python train.py --n_layer=15 --d_model=320 --n_head=4 --n_kv_head=2 --head_dim=64 --d_mlp=1728 --vocab_size=8192 --activation="swiglu" --norm="rmsnorm" --norm_place="pre" --norm_eps=1e-05 --positions="rope" --rope_base=10000.0 --rope_fraction=1.0 --qk_norm=false --attn_scale=0.125 --bias="none" --tie_embeddings=false --parallel_block=false --init="uniform" --init_std_qkv=0.0248 --init_std_o=0.0 --init_std_up=0.0248 --init_std_down=0.0 --optimizer="soap_variant" --lr=0.0076 --beta1=0.95 --beta2=0.99 --weight_decay=0.049 --lr_head=0.00813 --grad_clip=0.5 --warmup_steps=200 --schedule="wsd" --decay_fraction=1.0 --decay_shape="linear" --final_lr_fraction=0.05 --batch_tokens=262144 --seq_len=384 --doc_mask=true --train_tokens=861200000 --steps=3286 --dataset="wikipedia_en"
Each number is 50 + 12 x the weight over its row's rms, rounded and kept within 0 to 99. Layers, rows and columns count from 0. The size before them is the row's rms in percent of the matrix's.

# layer 4 attention query, 256x320, rms 0.156, rows 48-63,111-127, columns 192-255
091:45 30 42 48 47 76 65 50 53 44 72 71 68 44 62 59 41 37 54 48 30 53 51 52 60 62 15 55 28 67 57 52 54 30 49 48 43 45 28 51 61 47 47 40 55 42 41 67 50 53 65 45 31 39 65 45 45 24 15 54 63 78 55 50
087:69 38 38 64 65 45 38 42 38 28 44 51 52 68 54 45 37 46 19 51 27 42 34 50 70 91 63 40 78 69 50 64 58 50 58 41 47 37 33 40 42 46 55 46 55 38 47 46 58 47 64 61 49 42 63 36 41 53 59 36 44 51 69 69
087:32 87 40 54 43 61 52 57 59 46 50 52 48 49 53 54 46 17 58 45 40 42 69 64 45 58 44 51 50 70 48 35 28 51 45 35 62 31 50 63 59 30 52 39 28 61 33 43 51 60 51 63 31 44 49 37 74 47 54 41 44 54 47 61
090:56 45 38 44 68 70 48 60 64 52 54 67 68 47 42 44 39 43 48 68 42 64 35 59 47 56 34 43 42 69 54 55 29 48 66 66 51 42 49 51 68 49 61 53 54 49 32 52 37 33 48 50 68 39 48 35 57 52 39 39 75 37 58 56
093:59 29 43 62 58 32 34 34 56 71 43 48 44 39 50 62 40 43 58 63 37 64 70 56 75 41 24 66 48 52 52 35 63 51 61 63 39 49 52 61 47 72 48 62 57 61 38 52 69 56 49 44 69 55 28 46 68 69 55 64 37 55 33 34
086:63 37 46 44 63 45 45 57 70 57 46 53 36 42 28 47 80 46 69 32 61 61 27 52 67 38 38 49 47 58 29 49 46 65 42 49 69 48 41 54 69 66 57 50 61 55 43 42 45 45 61 69 48 28 56 77 70 65 52 48 47 35 49 50
093:46 82 63 71 49 73 28 68 30 22 49 72 62 42 52 68 45 53 38 34 47 62 70 37 51 56 60 72 55 64 58 46 55 54 42 50 57 46 50 42 56 31 68 47 45 49 52 44 39 52 68 35 59 57 44 43 27 38 40 35 51 48 51 49
092:57 62 59 54 44 62 62 26 42 73 55 66 57 46 57 57 62 34 60 48 37 66 37 66 56 57 54 59 39 50 19 60 67 45 63 57 50 78 44 35 32 48 44 54 46 56 73 45 56 33 50 33 55 60 52 54 65 19 49 47 55 53 59 35
084:40 59 35 50 53 42 38 68 57 63 47 63 77 57 45 45 39 61 19 37 57 71 72 47 25 23 41 51 74 30 54 54 47 25 46 63 68 72 28 35 60 35 25 53 62 39 49 73 28 59 72 41 57 50 65 62 48 59 80 50 76 50 52 58
088:56 38 45 42 29 51 55 56 58 46 41 35 59 62 59 47 54 07 73 16 53 46 63 65 40 30 58 32 41 37 33 56 39 52 56 51 64 31 44 66 46 46 40 56 52 61 72 74 27 48 30 47 60 36 45 53 58 69 76 54 67 59 38 50
094:58 41 50 48 42 47 55 62 35 66 32 58 41 49 70 61 69 41 52 62 30 54 44 31 35 43 41 56 26 39 48 40 53 48 48 52 64 45 60 48 66 62 30 39 55 73 44 43 38 37 53 71 53 53 59 48 54 57 59 37 61 41 23 65
099:38 29 56 44 56 49 51 58 43 32 43 54 55 44 43 60 50 54 42 43 36 47 50 34 39 49 58 40 58 38 77 68 57 50 50 53 43 50 48 36 30 58 56 51 62 41 40 46 28 34 43 37 61 57 66 55 57 43 58 51 61 48 39 57
093:39 38 74 66 61 44 47 47 41 46 52 33 75 49 45 61 63 56 49 49 77 56 51 63 63 49 44 59 30 50 42 74 33 38 56 52 42 49 37 48 60 52 31 33 41 47 36 51 55 43 52 44 44 47 63 76 39 50 61 58 52 66 78 37
094:45 66 58 38 58 74 48 63 44 35 49 57 34 34 62 31 47 61 68 37 35 60 33 43 35 47 54 71 65 49 34 46 48 34 37 32 70 50 40 53 65 42 28 47 59 31 72 58 67 63 47 61 45 48 48 44 49 42 41 29 51 68 49 54
088:50 49 32 59 69 31 30 54 50 17 46 54 45 45 57 49 39 58 46 49 57 52 38 70 28 28 50 40 26 43 60 39 43 53 55 54 47 60 33 46 62 48 53 51 43 47 55 45 51 32 50 60 51 53 54 23 57 41 56 55 45 59 55 50
082:27 49 60 39 43 53 45 38 36 71 45 57 53 42 31 39 45 63 48 52 49 61 57 31 41 47 37 62 61 52 76 37 46 49 61 36 42 60 49 19 49 65 76 59 31 50 55 34 49 51 48 58 20 32 25 58 47 33 49 31 37 50 75 45
114:58 48 33 47 27 51 59 30 61 21 54 62 57 55 47 35 61 26 56 59 72 38 42 41 67 55 59 45 46 36 50 36 57 40 36 31 47 37 51 59 76 37 54 52 40 60 49 53 60 35 35 53 65 53 47 58 39 66 51 46 64 35 63 58
113:34 61 48 52 49 54 60 52 50 79 58 41 54 73 66 33 42 66 70 39 75 82 55 65 57 42 51 39 19 42 61 67 66 44 45 42 41 50 37 54 51 47 59 57 31 41 36 49 41 48 68 76 52 31 46 56 55 43 51 53 57 34 63 37
115:56 58 60 57 57 40 51 55 53 51 56 37 45 39 70 44 57 40 38 34 42 47 72 53 54 46 47 41 55 56 52 63 50 62 53 62 38 53 38 50 49 35 36 31 79 63 43 50 67 56 74 55 56 54 51 44 51 50 53 47 49 60 33 63
119:54 47 59 57 42 69 36 49 59 61 64 56 54 36 28 40 56 50 27 53 19 42 43 40 41 40 48 34 57 60 61 20 46 51 40 39 49 50 61 67 28 31 65 56 31 42 56 60 57 62 23 56 42 42 54 35 50 55 36 39 50 48 33 41
117:46 67 56 43 56 47 60 36 47 35 54 69 29 55 39 37 55 36 20 47 62 42 60 48 59 57 31 46 58 36 54 47 56 32 53 40 45 74 45 65 35 40 58 58 36 61 47 36 50 36 72 46 68 60 53 48 36 26 45 57 51 62 32 40
113:32 42 35 39 58 44 21 36 40 62 33 42 54 40 43 46 65 42 52 47 45 47 33 39 55 68 39 65 60 64 60 30 49 64 65 50 59 63 59 44 60 37 76 77 50 61 44 52 58 77 48 40 53 53 35 39 56 31 27 51 41 51 40 37
116:39 64 60 40 40 52 50 57 53 59 49 41 63 34 36 48 39 36 52 51 28 53 59 49 47 50 48 63 38 28 71 54 33 60 44 25 43 56 82 49 52 48 54 50 59 52 52 65 27 25 50 53 27 57 48 28 34 62 52 41 43 35 51 69
123:47 54 77 45 35 77 52 51 49 26 33 66 70 55 35 44 51 59 65 48 30 34 52 28 61 40 50 55 73 55 53 61 50 48 34 60 65 50 51 51 53 57 64 40 58 80 54 49 37 46 61 34 37 59 59 50 62 29 82 58 56 50 60 49
112:47 44 49 53 53 37 36 43 56 54 51 57 35 55 45 58 54 56 36 55 40 51 39 49 36 38 48 64 42 55 46 65 37 45 44 53 63 43 49 42 63 57 61 53 37 51 68 45 42 66 64 44 70 48 39 62 49 65 28 60 58 64 50 30
119:37 74 62 56 38 56 60 56 41 33 31 43 38 33 47 36 61 51 37 51 52 53 38 62 55 50 68 43 84 64 54 49 60 41 62 31 48 58 42 57 59 47 58 50 41 55 35 47 37 52 70 36 61 42 58 32 60 51 25 49 57 48 40 58
119:25 34 39 53 59 39 62 60 56 56 58 34 43 40 27 43 45 45 21 46 58 63 61 29 44 54 51 49 55 37 40 60 50 68 50 42 58 43 54 34 35 38 55 54 59 48 59 36 46 44 72 51 46 66 61 44 48 40 61 50 72 39 57 62
115:60 49 62 50 53 60 48 45 62 50 69 43 56 56 53 51 35 46 35 65 32 41 56 42 56 41 70 53 38 64 35 28 36 31 49 59 46 54 49 46 47 54 48 55 26 54 59 37 60 26 44 42 61 44 43 28 49 54 67 45 67 72 40 27
113:39 52 84 18 59 59 48 48 67 71 47 45 49 48 50 44 38 17 50 65 32 50 62 52 57 62 40 42 69 43 50 51 45 42 40 48 33 58 53 50 47 46 36 51 34 41 47 59 35 50 50 55 49 37 31 57 44 49 79 24 53 51 65 51
112:35 37 66 65 53 53 61 25 56 47 53 63 49 59 43 45 55 42 66 62 31 59 24 42 79 42 54 69 34 59 53 52 41 50 47 33 33 17 57 60 46 56 49 58 45 61 62 25 48 43 40 55 46 60 36 66 60 57 50 52 52 60 52 57
120:60 57 54 64 47 36 36 43 54 58 59 78 28 50 68 74 66 53 53 49 54 64 61 71 33 66 51 57 48 51 61 52 32 37 43 52 65 70 52 41 46 50 55 42 33 54 37 67 53 60 58 31 68 50 61 42 50 57 60 42 47 55 43 56
117:42 42 68 41 34 64 42 36 48 39 39 45 32 67 65 35 72 63 60 55 48 26 47 33 48 55 68 50 71 42 28 45 65 56 50 31 53 66 51 65 55 52 60 51 49 49 54 41 60 31 47 75 63 43 50 61 58 52 49 48 43 47 26 37
124:44 49 48 64 59 67 39 30 50 65 42 50 26 48 65 38 34 34 30 38 56 40 49 53 74 62 55 69 62 61 43 55 49 62 58 64 31 53 61 51 59 33 65 55 22 68 50 51 52 39 42 51 50 56 47 44 33 42 49 54 57 57 58 69
# layer 4 attention key, 128x320, rms 0.153, rows 47-63, columns 192-255
105:41 44 26 65 45 50 50 52 50 43 52 28 50 43 36 45 50 62 28 35 45 54 67 46 34 58 45 42 65 42 64 64 26 55 48 72 43 46 41 40 36 53 49 44 29 71 50 60 58 38 72 48 77 44 52 28 46 39 51 39 49 31 46 43
105:56 53 49 42 39 55 36 31 47 30 38 45 25 75 71 56 67 67 48 70 35 55 42 50 50 65 60 58 71 51 65 41 49 50 36 54 66 53 73 57 46 68 40 66 55 63 54 43 60 63 18 40 64 77 44 47 40 36 58 43 54 46 43 57
099:27 42 40 33 37 73 58 61 47 49 57 43 43 47 58 29 51 49 65 60 52 51 37 46 59 69 52 46 63 53 38 27 35 37 61 32 51 51 50 53 38 38 45 54 63 71 57 43 62 41 48 65 52 51 38 54 36 63 46 54 50 60 55 64
107:40 56 47 43 59 48 42 61 38 31 61 40 57 39 43 19 40 51 36 56 65 49 41 47 74 50 78 58 42 18 55 43 51 50 50 51 46 51 54 50 42 73 56 42 35 27 53 58 71 47 63 60 48 57 38 59 39 61 48 50 56 51 42 24
101:45 50 57 63 47 60 47 46 54 69 50 51 43 41 33 57 65 47 40 46 58 38 59 55 50 33 66 44 78 28 52 53 59 66 43 24 57 34 56 44 42 33 52 45 73 30 62 49 40 61 48 63 39 49 39 41 31 49 53 59 52 44 68 47
111:47 44 58 34 44 38 59 53 44 48 62 50 36 40 40 64 37 45 47 49 62 42 34 44 48 32 37 38 37 45 42 65 45 42 41 43 46 63 61 47 31 30 39 49 59 43 58 51 35 55 62 68 74 52 48 72 60 42 78 44 53 58 62 62
108:60 74 60 71 38 23 42 29 39 35 60 52 48 38 30 43 60 58 45 38 23 55 79 42 49 63 53 39 55 66 63 55 49 57 41 52 48 61 49 35 37 40 36 26 54 49 51 75 48 51 36 43 41 47 52 37 42 35 54 46 51 64 53 57
109:44 31 41 48 52 39 59 60 57 41 58 34 46 62 69 53 58 48 49 56 40 57 62 47 61 29 43 50 58 37 42 44 43 43 49 36 27 48 44 56 64 62 62 53 54 51 40 53 40 44 48 47 51 35 65 58 73 60 41 78 54 63 28 67
106:47 53 59 31 46 53 71 40 37 37 49 64 61 52 36 67 62 56 71 34 72 48 47 43 54 08 27 64 56 21 41 67 52 53 51 45 38 32 38 58 44 61 44 65 40 50 42 50 71 31 63 67 59 45 71 59 41 57 48 56 44 43 45 58
108:51 45 40 62 75 37 50 47 79 48 50 50 55 51 66 56 70 15 57 33 52 61 56 78 45 51 63 26 26 36 49 68 62 63 42 76 54 49 62 66 47 55 60 47 40 55 54 65 50 54 42 44 51 45 36 33 54 41 38 38 63 71 49 45
106:52 61 40 47 56 51 46 52 40 41 45 61 46 71 62 43 64 72 45 42 29 62 38 52 47 67 52 62 60 45 63 63 74 36 57 60 37 50 53 52 44 53 43 56 46 36 58 60 49 31 36 53 50 39 59 61 34 55 08 56 61 73 58 37
106:57 57 48 50 69 47 64 56 66 29 44 51 73 10 50 40 42 55 52 42 50 39 48 44 49 59 37 77 68 45 53 54 58 53 25 50 47 63 35 64 38 51 58 57 62 47 65 25 58 59 24 51 42 60 62 64 47 49 45 41 49 39 66 50
105:60 30 40 51 51 74 51 48 43 44 51 34 54 58 69 23 52 58 32 55 33 57 82 69 55 46 56 41 50 41 28 44 32 59 47 52 50 49 55 40 39 64 52 45 65 51 72 48 50 50 78 85 29 46 54 43 45 54 43 64 22 69 54 64
109:51 52 84 44 40 64 38 43 63 73 31 48 53 54 51 49 66 48 41 49 39 37 46 60 30 40 63 32 42 47 62 48 59 69 50 57 45 49 55 55 50 70 59 50 37 65 45 39 22 49 72 34 55 60 64 61 56 71 36 46 40 23 62 45
109:76 63 34 28 51 31 58 35 65 42 51 58 56 33 18 61 35 54 28 44 44 45 53 34 38 84 37 64 60 64 60 44 31 51 31 70 34 54 55 49 62 46 37 58 55 57 43 28 30 52 59 44 46 38 60 74 45 43 55 42 27 68 29 86
109:51 50 40 57 64 29 81 46 49 64 48 39 36 56 53 56 57 44 55 48 39 47 51 41 64 50 56 52 55 39 28 53 61 52 50 61 28 72 58 45 41 35 31 48 57 63 37 53 54 40 69 47 54 55 45 70 38 50 21 42 47 37 59 50
108:37 60 40 55 55 41 61 42 57 23 59 63 49 41 53 69 40 76 65 56 42 54 62 58 53 68 56 62 43 48 50 52 49 60 29 33 45 53 49 70 39 48 37 66 60 50 54 49 70 36 70 61 27 19 42 70 41 56 44 57 55 44 60 39
# layer 4 attention value, 128x320, rms 0.148, rows 0-19, columns 192-255
099:50 54 39 50 45 48 70 41 62 49 52 44 74 45 72 69 34 60 58 57 19 26 56 31 66 70 24 78 48 73 44 38 47 47 52 57 44 37 55 29 60 43 52 48 61 28 30 67 53 71 54 61 36 44 38 55 54 30 36 27 52 78 63 39
102:54 31 27 62 34 51 45 61 47 38 57 44 35 41 72 61 56 45 45 28 67 31 66 50 49 64 44 43 60 28 44 60 51 70 62 63 53 47 31 51 40 42 32 38 58 49 19 54 63 46 30 42 35 56 63 69 70 46 63 39 41 54 38 66
097:44 46 41 55 45 58 64 61 34 32 33 74 62 54 53 62 48 62 51 46 53 45 37 63 41 53 34 47 36 40 42 30 66 43 23 59 56 58 64 40 50 57 40 42 25 66 23 50 69 41 51 36 75 40 51 44 47 55 33 54 52 49 48 53
097:44 57 47 35 39 42 54 59 54 73 59 36 69 42 35 55 54 42 55 33 44 41 32 49 23 37 53 52 49 66 43 26 56 43 67 49 49 52 71 41 36 53 34 68 48 35 61 62 28 38 44 55 53 37 44 68 44 51 40 46 31 62 42 49
096:36 43 65 65 54 38 41 42 42 43 55 35 51 50 51 55 39 66 49 33 21 59 64 42 52 67 46 39 62 51 65 65 62 61 58 57 45 48 56 48 59 68 57 17 27 46 36 39 61 59 64 14 40 55 48 72 41 18 40 65 43 34 58 60
103:52 72 57 56 44 36 24 52 67 64 73 45 45 53 53 74 37 57 53 26 82 57 59 33 47 59 36 69 22 54 44 47 67 61 19 43 49 53 41 52 70 70 46 58 46 37 48 49 44 34 57 45 70 51 50 53 33 38 43 60 84 42 28 34
100:57 52 55 40 18 58 70 51 46 45 41 78 48 74 60 53 62 41 39 69 50 63 74 47 49 55 61 45 36 40 70 63 50 56 69 52 51 64 37 33 45 54 44 41 46 38 23 69 43 48 53 57 45 41 66 35 30 60 56 49 38 53 50 52
104:74 69 57 36 34 55 53 61 48 34 45 28 73 48 52 55 33 40 77 37 64 43 58 58 35 48 51 53 70 65 53 58 77 45 52 40 60 45 57 32 66 69 61 34 45 43 34 33 36 66 31 61 25 61 51 56 58 36 53 50 02 61 50 59
101:53 44 34 46 69 51 28 62 36 26 38 38 60 58 49 52 34 61 57 69 61 81 58 53 52 59 48 22 65 73 43 62 56 27 63 43 44 51 29 44 54 29 44 43 43 49 75 40 47 62 46 53 31 47 54 51 50 56 59 52 47 58 50 60
098:63 48 33 55 53 56 40 70 74 50 43 50 42 57 50 63 52 38 66 63 41 37 63 37 40 62 53 61 46 55 49 67 27 51 50 60 63 33 62 31 55 36 64 47 53 54 63 30 42 47 33 55 59 52 44 45 46 51 44 45 51 37 46 82
107:31 59 54 76 60 49 30 47 42 59 54 53 53 20 64 33 43 78 53 52 60 45 46 50 50 64 52 39 56 56 50 32 55 47 48 49 42 42 30 33 49 57 60 70 39 46 27 47 70 49 60 68 38 37 41 49 39 55 54 44 61 32 31 50
102:82 36 59 57 51 54 61 50 51 42 43 50 53 23 54 46 56 68 65 50 51 46 55 65 68 64 48 54 57 43 57 44 38 74 77 75 50 52 45 48 56 51 32 49 56 70 60 47 52 36 56 60 31 51 56 37 58 63 36 62 39 61 64 44
107:72 55 58 43 46 46 45 25 46 30 40 38 46 54 61 53 44 39 53 53 52 44 73 61 34 57 47 47 38 63 60 39 31 62 57 34 68 58 45 65 56 50 57 39 56 63 77 47 39 24 25 73 54 47 66 45 51 42 31 47 53 42 70 46
104:53 56 52 67 47 33 62 35 43 72 70 19 59 66 21 56 68 68 74 33 66 66 57 59 36 55 70 48 41 49 74 41 53 41 63 38 59 54 53 51 56 47 49 51 51 50 54 57 43 53 42 45 47 38 50 44 57 25 22 33 60 29 67 44
101:44 38 28 49 40 46 42 51 38 57 68 34 45 39 51 38 56 49 41 40 40 59 71 49 52 54 50 63 52 33 46 53 64 56 54 30 39 45 55 67 62 32 74 54 52 61 58 50 34 33 24 42 24 64 65 29 44 39 79 68 50 47 36 50
101:61 41 46 50 37 47 46 59 48 61 52 35 20 40 38 45 42 39 38 38 41 62 72 21 52 69 60 30 41 49 42 42 52 53 60 32 40 42 51 13 58 54 60 51 57 39 63 51 55 64 51 51 58 43 30 58 48 70 39 56 40 69 42 47
096:39 58 31 78 33 55 53 66 56 71 30 32 50 36 51 80 47 57 55 44 47 70 68 56 64 47 36 58 66 51 51 47 44 46 65 62 37 35 42 34 49 50 53 57 52 38 37 50 52 56 41 62 57 60 48 54 54 62 25 54 48 44 39 66
101:42 50 63 52 29 40 36 55 66 47 49 36 43 27 16 60 68 58 48 39 32 35 34 49 40 40 41 53 38 53 55 82 58 54 39 34 32 50 40 27 43 51 55 51 66 56 63 51 67 42 60 55 62 47 37 65 42 85 53 37 30 44 50 18
107:39 71 49 51 54 30 40 48 73 56 62 43 57 37 53 31 62 47 44 44 41 44 49 52 43 47 35 49 55 75 34 61 55 50 64 58 65 32 46 54 52 63 37 31 48 44 61 54 44 38 53 70 65 50 61 32 41 40 42 34 34 43 40 72
102:63 27 46 35 60 42 32 46 28 60 66 64 62 45 55 43 58 26 47 61 64 48 50 56 52 54 33 62 57 54 57 39 53 51 55 58 41 48 39 17 61 71 34 52 48 55 61 61 54 46 44 54 47 49 59 70 41 35 65 54 47 59 56 11
# layer 4 attention output (transposed), 256x320, rms 0.156, rows 0-19,64-82, columns 192-255
092:63 33 58 68 47 39 55 40 25 36 45 57 53 60 55 46 62 29 51 43 75 47 46 40 49 55 43 28 54 45 28 38 37 51 51 55 43 42 51 37 43 51 59 52 53 65 56 53 41 57 39 25 47 49 58 58 66 44 52 48 85 56 27 75
097:46 37 57 50 70 46 47 52 54 60 57 41 48 51 38 46 61 61 39 54 27 51 43 53 50 62 46 54 41 53 45 54 49 64 32 43 37 52 55 43 37 67 71 67 70 68 65 65 45 79 34 65 58 41 56 47 50 54 46 79 54 64 70 54
097:24 35 54 45 76 56 54 50 36 60 67 32 32 55 64 49 66 44 56 67 72 65 24 57 55 47 45 60 41 23 62 48 49 68 48 55 43 58 47 45 45 49 73 50 59 73 64 41 54 62 46 54 37 57 48 78 67 61 72 60 53 38 47 63
100:25 52 72 49 54 77 54 57 44 61 45 42 34 63 56 77 50 71 49 58 56 73 63 53 64 66 64 33 35 39 52 57 48 62 28 57 47 49 51 62 72 59 53 46 47 37 31 50 70 53 31 47 37 65 21 64 66 31 24 59 72 40 59 48
094:28 68 39 51 50 58 49 45 55 55 38 35 59 68 54 38 60 52 46 53 81 42 47 54 57 56 71 51 46 34 55 42 67 53 37 71 55 39 32 33 46 45 31 62 63 27 26 60 58 35 62 47 48 53 32 54 33 45 45 27 63 44 51 54
097:61 46 55 51 62 38 49 42 28 51 39 52 38 65 36 32 39 39 43 58 55 54 36 51 39 57 35 47 61 48 64 26 37 57 51 57 34 36 56 63 57 49 46 50 56 31 45 69 43 55 51 58 40 53 64 30 63 56 68 46 37 29 65 59
094:52 31 48 53 47 38 38 55 47 43 72 43 49 41 57 33 55 51 49 54 54 61 52 51 48 78 51 35 50 78 34 48 47 42 37 36 52 37 35 61 41 63 30 48 68 42 73 51 48 57 77 48 48 67 51 43 48 36 41 46 58 50 64 38
096:56 27 52 52 51 61 49 48 26 69 52 56 52 49 39 62 50 40 59 47 26 47 52 51 42 50 26 53 33 67 43 40 28 49 61 80 44 51 39 51 58 44 33 66 38 62 35 54 45 46 29 45 65 55 49 60 49 51 47 55 48 38 48 39
093:32 53 42 49 52 49 42 55 59 63 82 50 43 59 46 33 60 49 75 43 57 45 67 51 56 38 43 71 62 45 54 50 50 37 39 56 36 48 49 40 35 52 45 68 30 63 44 61 42 57 42 42 47 55 72 68 13 65 40 54 71 48 39 52
093:58 64 50 56 64 30 61 39 57 49 41 37 40 45 58 52 55 64 41 31 39 47 35 31 67 61 64 35 33 47 41 50 73 46 44 48 33 73 35 53 47 51 45 56 52 48 32 40 49 60 60 49 47 32 37 31 51 51 59 42 53 53 33 60
105:54 56 41 36 48 41 70 65 64 60 35 40 56 79 61 60 70 28 60 78 44 67 45 50 59 32 41 45 41 37 44 41 61 63 70 35 64 41 29 43 42 41 45 49 60 43 53 38 62 52 51 50 66 66 44 39 31 48 56 19 54 57 54 60
095:30 57 26 40 63 62 56 51 55 51 44 59 53 57 33 59 30 48 39 55 31 66 56 49 45 36 48 46 60 44 62 54 79 54 47 47 83 29 41 61 62 60 49 34 40 36 42 45 20 32 30 70 63 33 50 52 70 60 51 34 63 62 31 40
096:65 56 54 38 57 56 57 69 62 33 54 40 48 31 35 51 29 53 39 65 54 42 47 46 50 29 34 62 65 63 55 69 47 52 42 42 43 53 57 45 44 47 75 53 58 58 68 67 64 46 47 68 62 28 33 59 33 55 72 37 78 53 37 53
094:60 42 56 51 58 51 44 44 33 30 34 58 49 43 64 30 56 48 60 51 50 52 48 50 67 57 41 76 32 52 54 63 69 55 39 62 38 60 70 52 60 44 43 58 47 56 46 45 54 48 44 79 47 40 28 57 51 39 54 55 55 37 43 55
093:32 69 58 50 53 53 50 54 44 32 62 68 45 52 42 69 37 62 50 60 47 40 48 56 47 38 63 48 60 48 59 54 59 48 53 83 68 39 72 64 49 56 55 37 53 51 50 53 61 72 52 24 36 60 37 40 43 46 47 75 18 37 51 47
091:55 59 67 45 57 54 56 58 50 44 46 34 51 58 62 46 44 60 47 28 38 25 62 49 55 44 48 47 50 42 50 52 64 71 30 60 71 21 71 64 65 37 52 52 62 50 53 58 41 41 43 42 26 48 56 49 52 80 33 62 40 59 68 41
088:42 53 50 73 57 76 64 45 37 56 69 58 50 39 53 61 53 55 41 39 60 33 40 53 42 67 56 55 40 62 49 42 49 57 52 34 37 39 56 42 41 63 60 46 48 53 56 52 57 46 44 57 37 56 23 35 61 27 55 55 48 51 63 52
098:43 50 34 55 53 71 40 55 58 50 37 44 62 44 60 50 55 58 47 46 58 72 49 56 53 65 69 49 38 71 61 57 29 74 57 43 65 48 69 64 50 63 52 45 19 54 33 56 49 49 45 22 33 47 61 49 41 29 36 53 48 53 52 68
097:58 50 47 37 45 31 45 33 25 71 33 68 39 44 66 48 56 47 50 50 57 28 45 51 45 32 54 52 45 51 42 45 34 62 52 39 52 63 53 53 53 58 64 38 49 86 73 66 63 70 58 54 26 49 50 50 53 57 45 44 43 66 57 49
095:38 70 73 50 62 61 58 45 55 34 47 45 33 53 41 44 50 55 54 41 53 62 47 44 52 35 49 42 52 40 72 34 52 39 53 55 54 45 69 54 50 63 38 64 31 59 46 45 41 45 53 66 39 51 47 57 48 37 52 41 42 45 42 61
107:40 60 40 44 52 51 59 23 61 80 42 48 52 52 61 38 41 78 43 75 20 38 65 34 70 43 45 61 65 52 57 48 45 58 47 41 45 55 52 47 44 40 53 50 48 36 26 49 63 46 50 58 45 62 59 26 44 61 48 50 34 68 54 58
104:57 66 55 46 50 52 46 34 46 42 70 64 52 41 52 58 32 31 59 53 82 59 38 58 47 28 33 43 66 24 58 31 47 45 43 46 50 49 65 53 35 48 40 40 49 45 61 30 59 45 44 41 39 47 58 34 54 36 45 44 68 54 55 49
101:44 61 56 49 45 46 50 62 49 31 43 62 50 60 41 80 45 32 57 67 34 41 58 54 49 46 52 29 50 41 36 41 65 39 59 40 48 53 57 53 61 47 59 48 37 40 31 47 41 57 61 16 77 21 42 42 23 58 30 51 59 43 47 51
101:48 63 29 54 76 27 69 41 57 49 56 49 66 43 53 46 38 40 48 47 46 27 62 43 54 43 32 74 49 52 49 56 52 64 85 35 54 44 44 36 38 34 29 40 48 53 55 43 50 44 71 44 48 55 36 44 57 47 65 61 33 61 42 62
102:66 44 73 39 57 45 41 41 59 49 60 73 47 54 55 50 43 57 46 62 33 43 38 48 66 39 31 37 55 74 58 47 49 35 53 47 35 64 51 31 54 52 64 43 61 43 52 45 50 64 58 61 55 53 79 57 17 48 51 41 63 22 65 44
110:69 49 50 48 44 66 55 64 47 48 57 41 57 51 63 47 46 54 66 30 58 53 48 47 61 33 67 52 44 48 37 72 62 72 52 33 50 75 19 36 60 44 47 37 52 56 47 39 42 17 53 65 77 33 34 70 54 51 59 68 57 44 61 57
105:31 69 47 43 47 51 37 53 41 50 55 48 59 47 55 65 32 68 55 52 55 48 57 47 56 47 43 64 48 53 47 49 53 58 51 63 59 53 51 64 42 53 67 49 35 46 48 54 66 53 41 67 48 46 79 51 49 50 51 44 46 54 56 66
105:58 52 45 33 49 56 42 53 68 59 53 44 50 49 69 39 41 59 38 49 63 39 51 55 56 48 61 42 54 70 55 67 57 36 63 56 55 60 57 46 52 70 55 55 44 50 71 36 53 76 69 46 49 39 54 47 47 26 27 54 55 55 46 72
106:42 39 19 58 41 49 56 49 35 45 51 63 70 48 52 48 42 70 30 37 36 60 53 52 41 68 39 14 40 61 49 48 42 32 56 55 48 52 52 47 64 49 68 46 32 50 76 39 53 44 40 55 38 54 43 31 59 44 50 60 46 49 54 48
111:51 52 21 42 52 52 51 60 57 51 82 69 47 57 54 57 42 38 50 52 71 44 69 59 39 41 56 72 54 62 42 59 53 47 37 61 41 40 36 52 52 63 51 43 40 58 73 64 40 37 31 59 35 47 50 72 59 24 35 67 47 64 57 42
106:58 42 50 46 44 41 29 44 48 37 66 59 40 27 39 45 51 49 43 28 64 23 52 42 34 68 55 47 55 50 66 48 49 40 52 50 31 63 38 38 64 63 57 35 55 52 39 72 49 57 50 51 13 43 44 72 61 52 49 59 47 68 49 39
111:58 45 66 38 42 35 59 51 57 54 63 33 45 40 62 36 51 53 49 39 52 37 42 47 28 60 39 65 52 45 39 46 43 42 45 51 33 39 56 52 37 52 59 59 38 66 66 56 81 40 53 48 38 51 78 43 35 37 69 66 51 50 77 46
112:31 37 45 40 55 43 49 21 62 66 20 56 39 65 57 56 50 58 40 43 64 52 31 64 76 58 67 50 42 47 45 50 60 57 40 45 50 55 63 71 63 56 52 70 33 65 53 47 60 46 46 66 37 73 63 75 47 60 41 46 49 52 53 61
109:39 33 46 53 55 42 53 65 65 57 69 22 53 49 37 55 38 50 38 69 44 45 33 56 26 38 44 52 63 65 47 48 52 43 51 64 66 62 57 34 36 53 59 39 39 53 35 53 55 48 49 48 51 49 63 45 49 63 37 46 78 60 44 51
107:41 29 29 42 56 33 42 53 79 69 52 42 58 59 56 43 63 32 37 48 43 65 56 43 52 65 47 42 35 47 28 62 53 53 30 26 33 57 60 29 48 42 51 68 57 42 56 34 50 65 40 39 44 31 60 74 41 58 54 36 67 44 54 58
111:43 66 40 48 31 62 31 49 44 44 40 56 59 39 35 44 46 36 54 68 46 71 46 63 62 58 59 39 66 42 56 52 53 12 48 52 35 52 38 49 52 48 57 44 51 38 48 40 72 53 54 59 54 30 60 58 57 30 53 41 63 39 49 64
106:64 59 43 31 45 62 36 69 64 58 52 56 42 57 55 50 48 50 35 62 38 50 62 35 54 45 28 41 37 33 39 48 46 38 41 64 51 56 58 60 63 60 58 42 55 60 68 66 69 52 39 55 34 33 71 63 51 46 61 61 53 47 50 44
107:63 55 67 48 32 57 59 62 44 63 61 44 38 55 18 72 69 57 48 23 30 44 57 59 46 45 34 42 53 48 46 39 77 44 61 55 38 70 43 37 64 54 49 58 66 36 76 49 28 51 63 48 65 70 53 54 59 65 55 75 56 66 65 35
107:55 66 71 57 56 52 19 62 66 51 68 52 65 80 56 72 67 43 36 60 22 49 65 59 62 82 39 57 55 38 63 31 40 51 53 71 53 42 44 49 45 52 53 77 41 41 46 40 47 42 51 31 49 62 55 52 47 51 62 67 34 55 53 61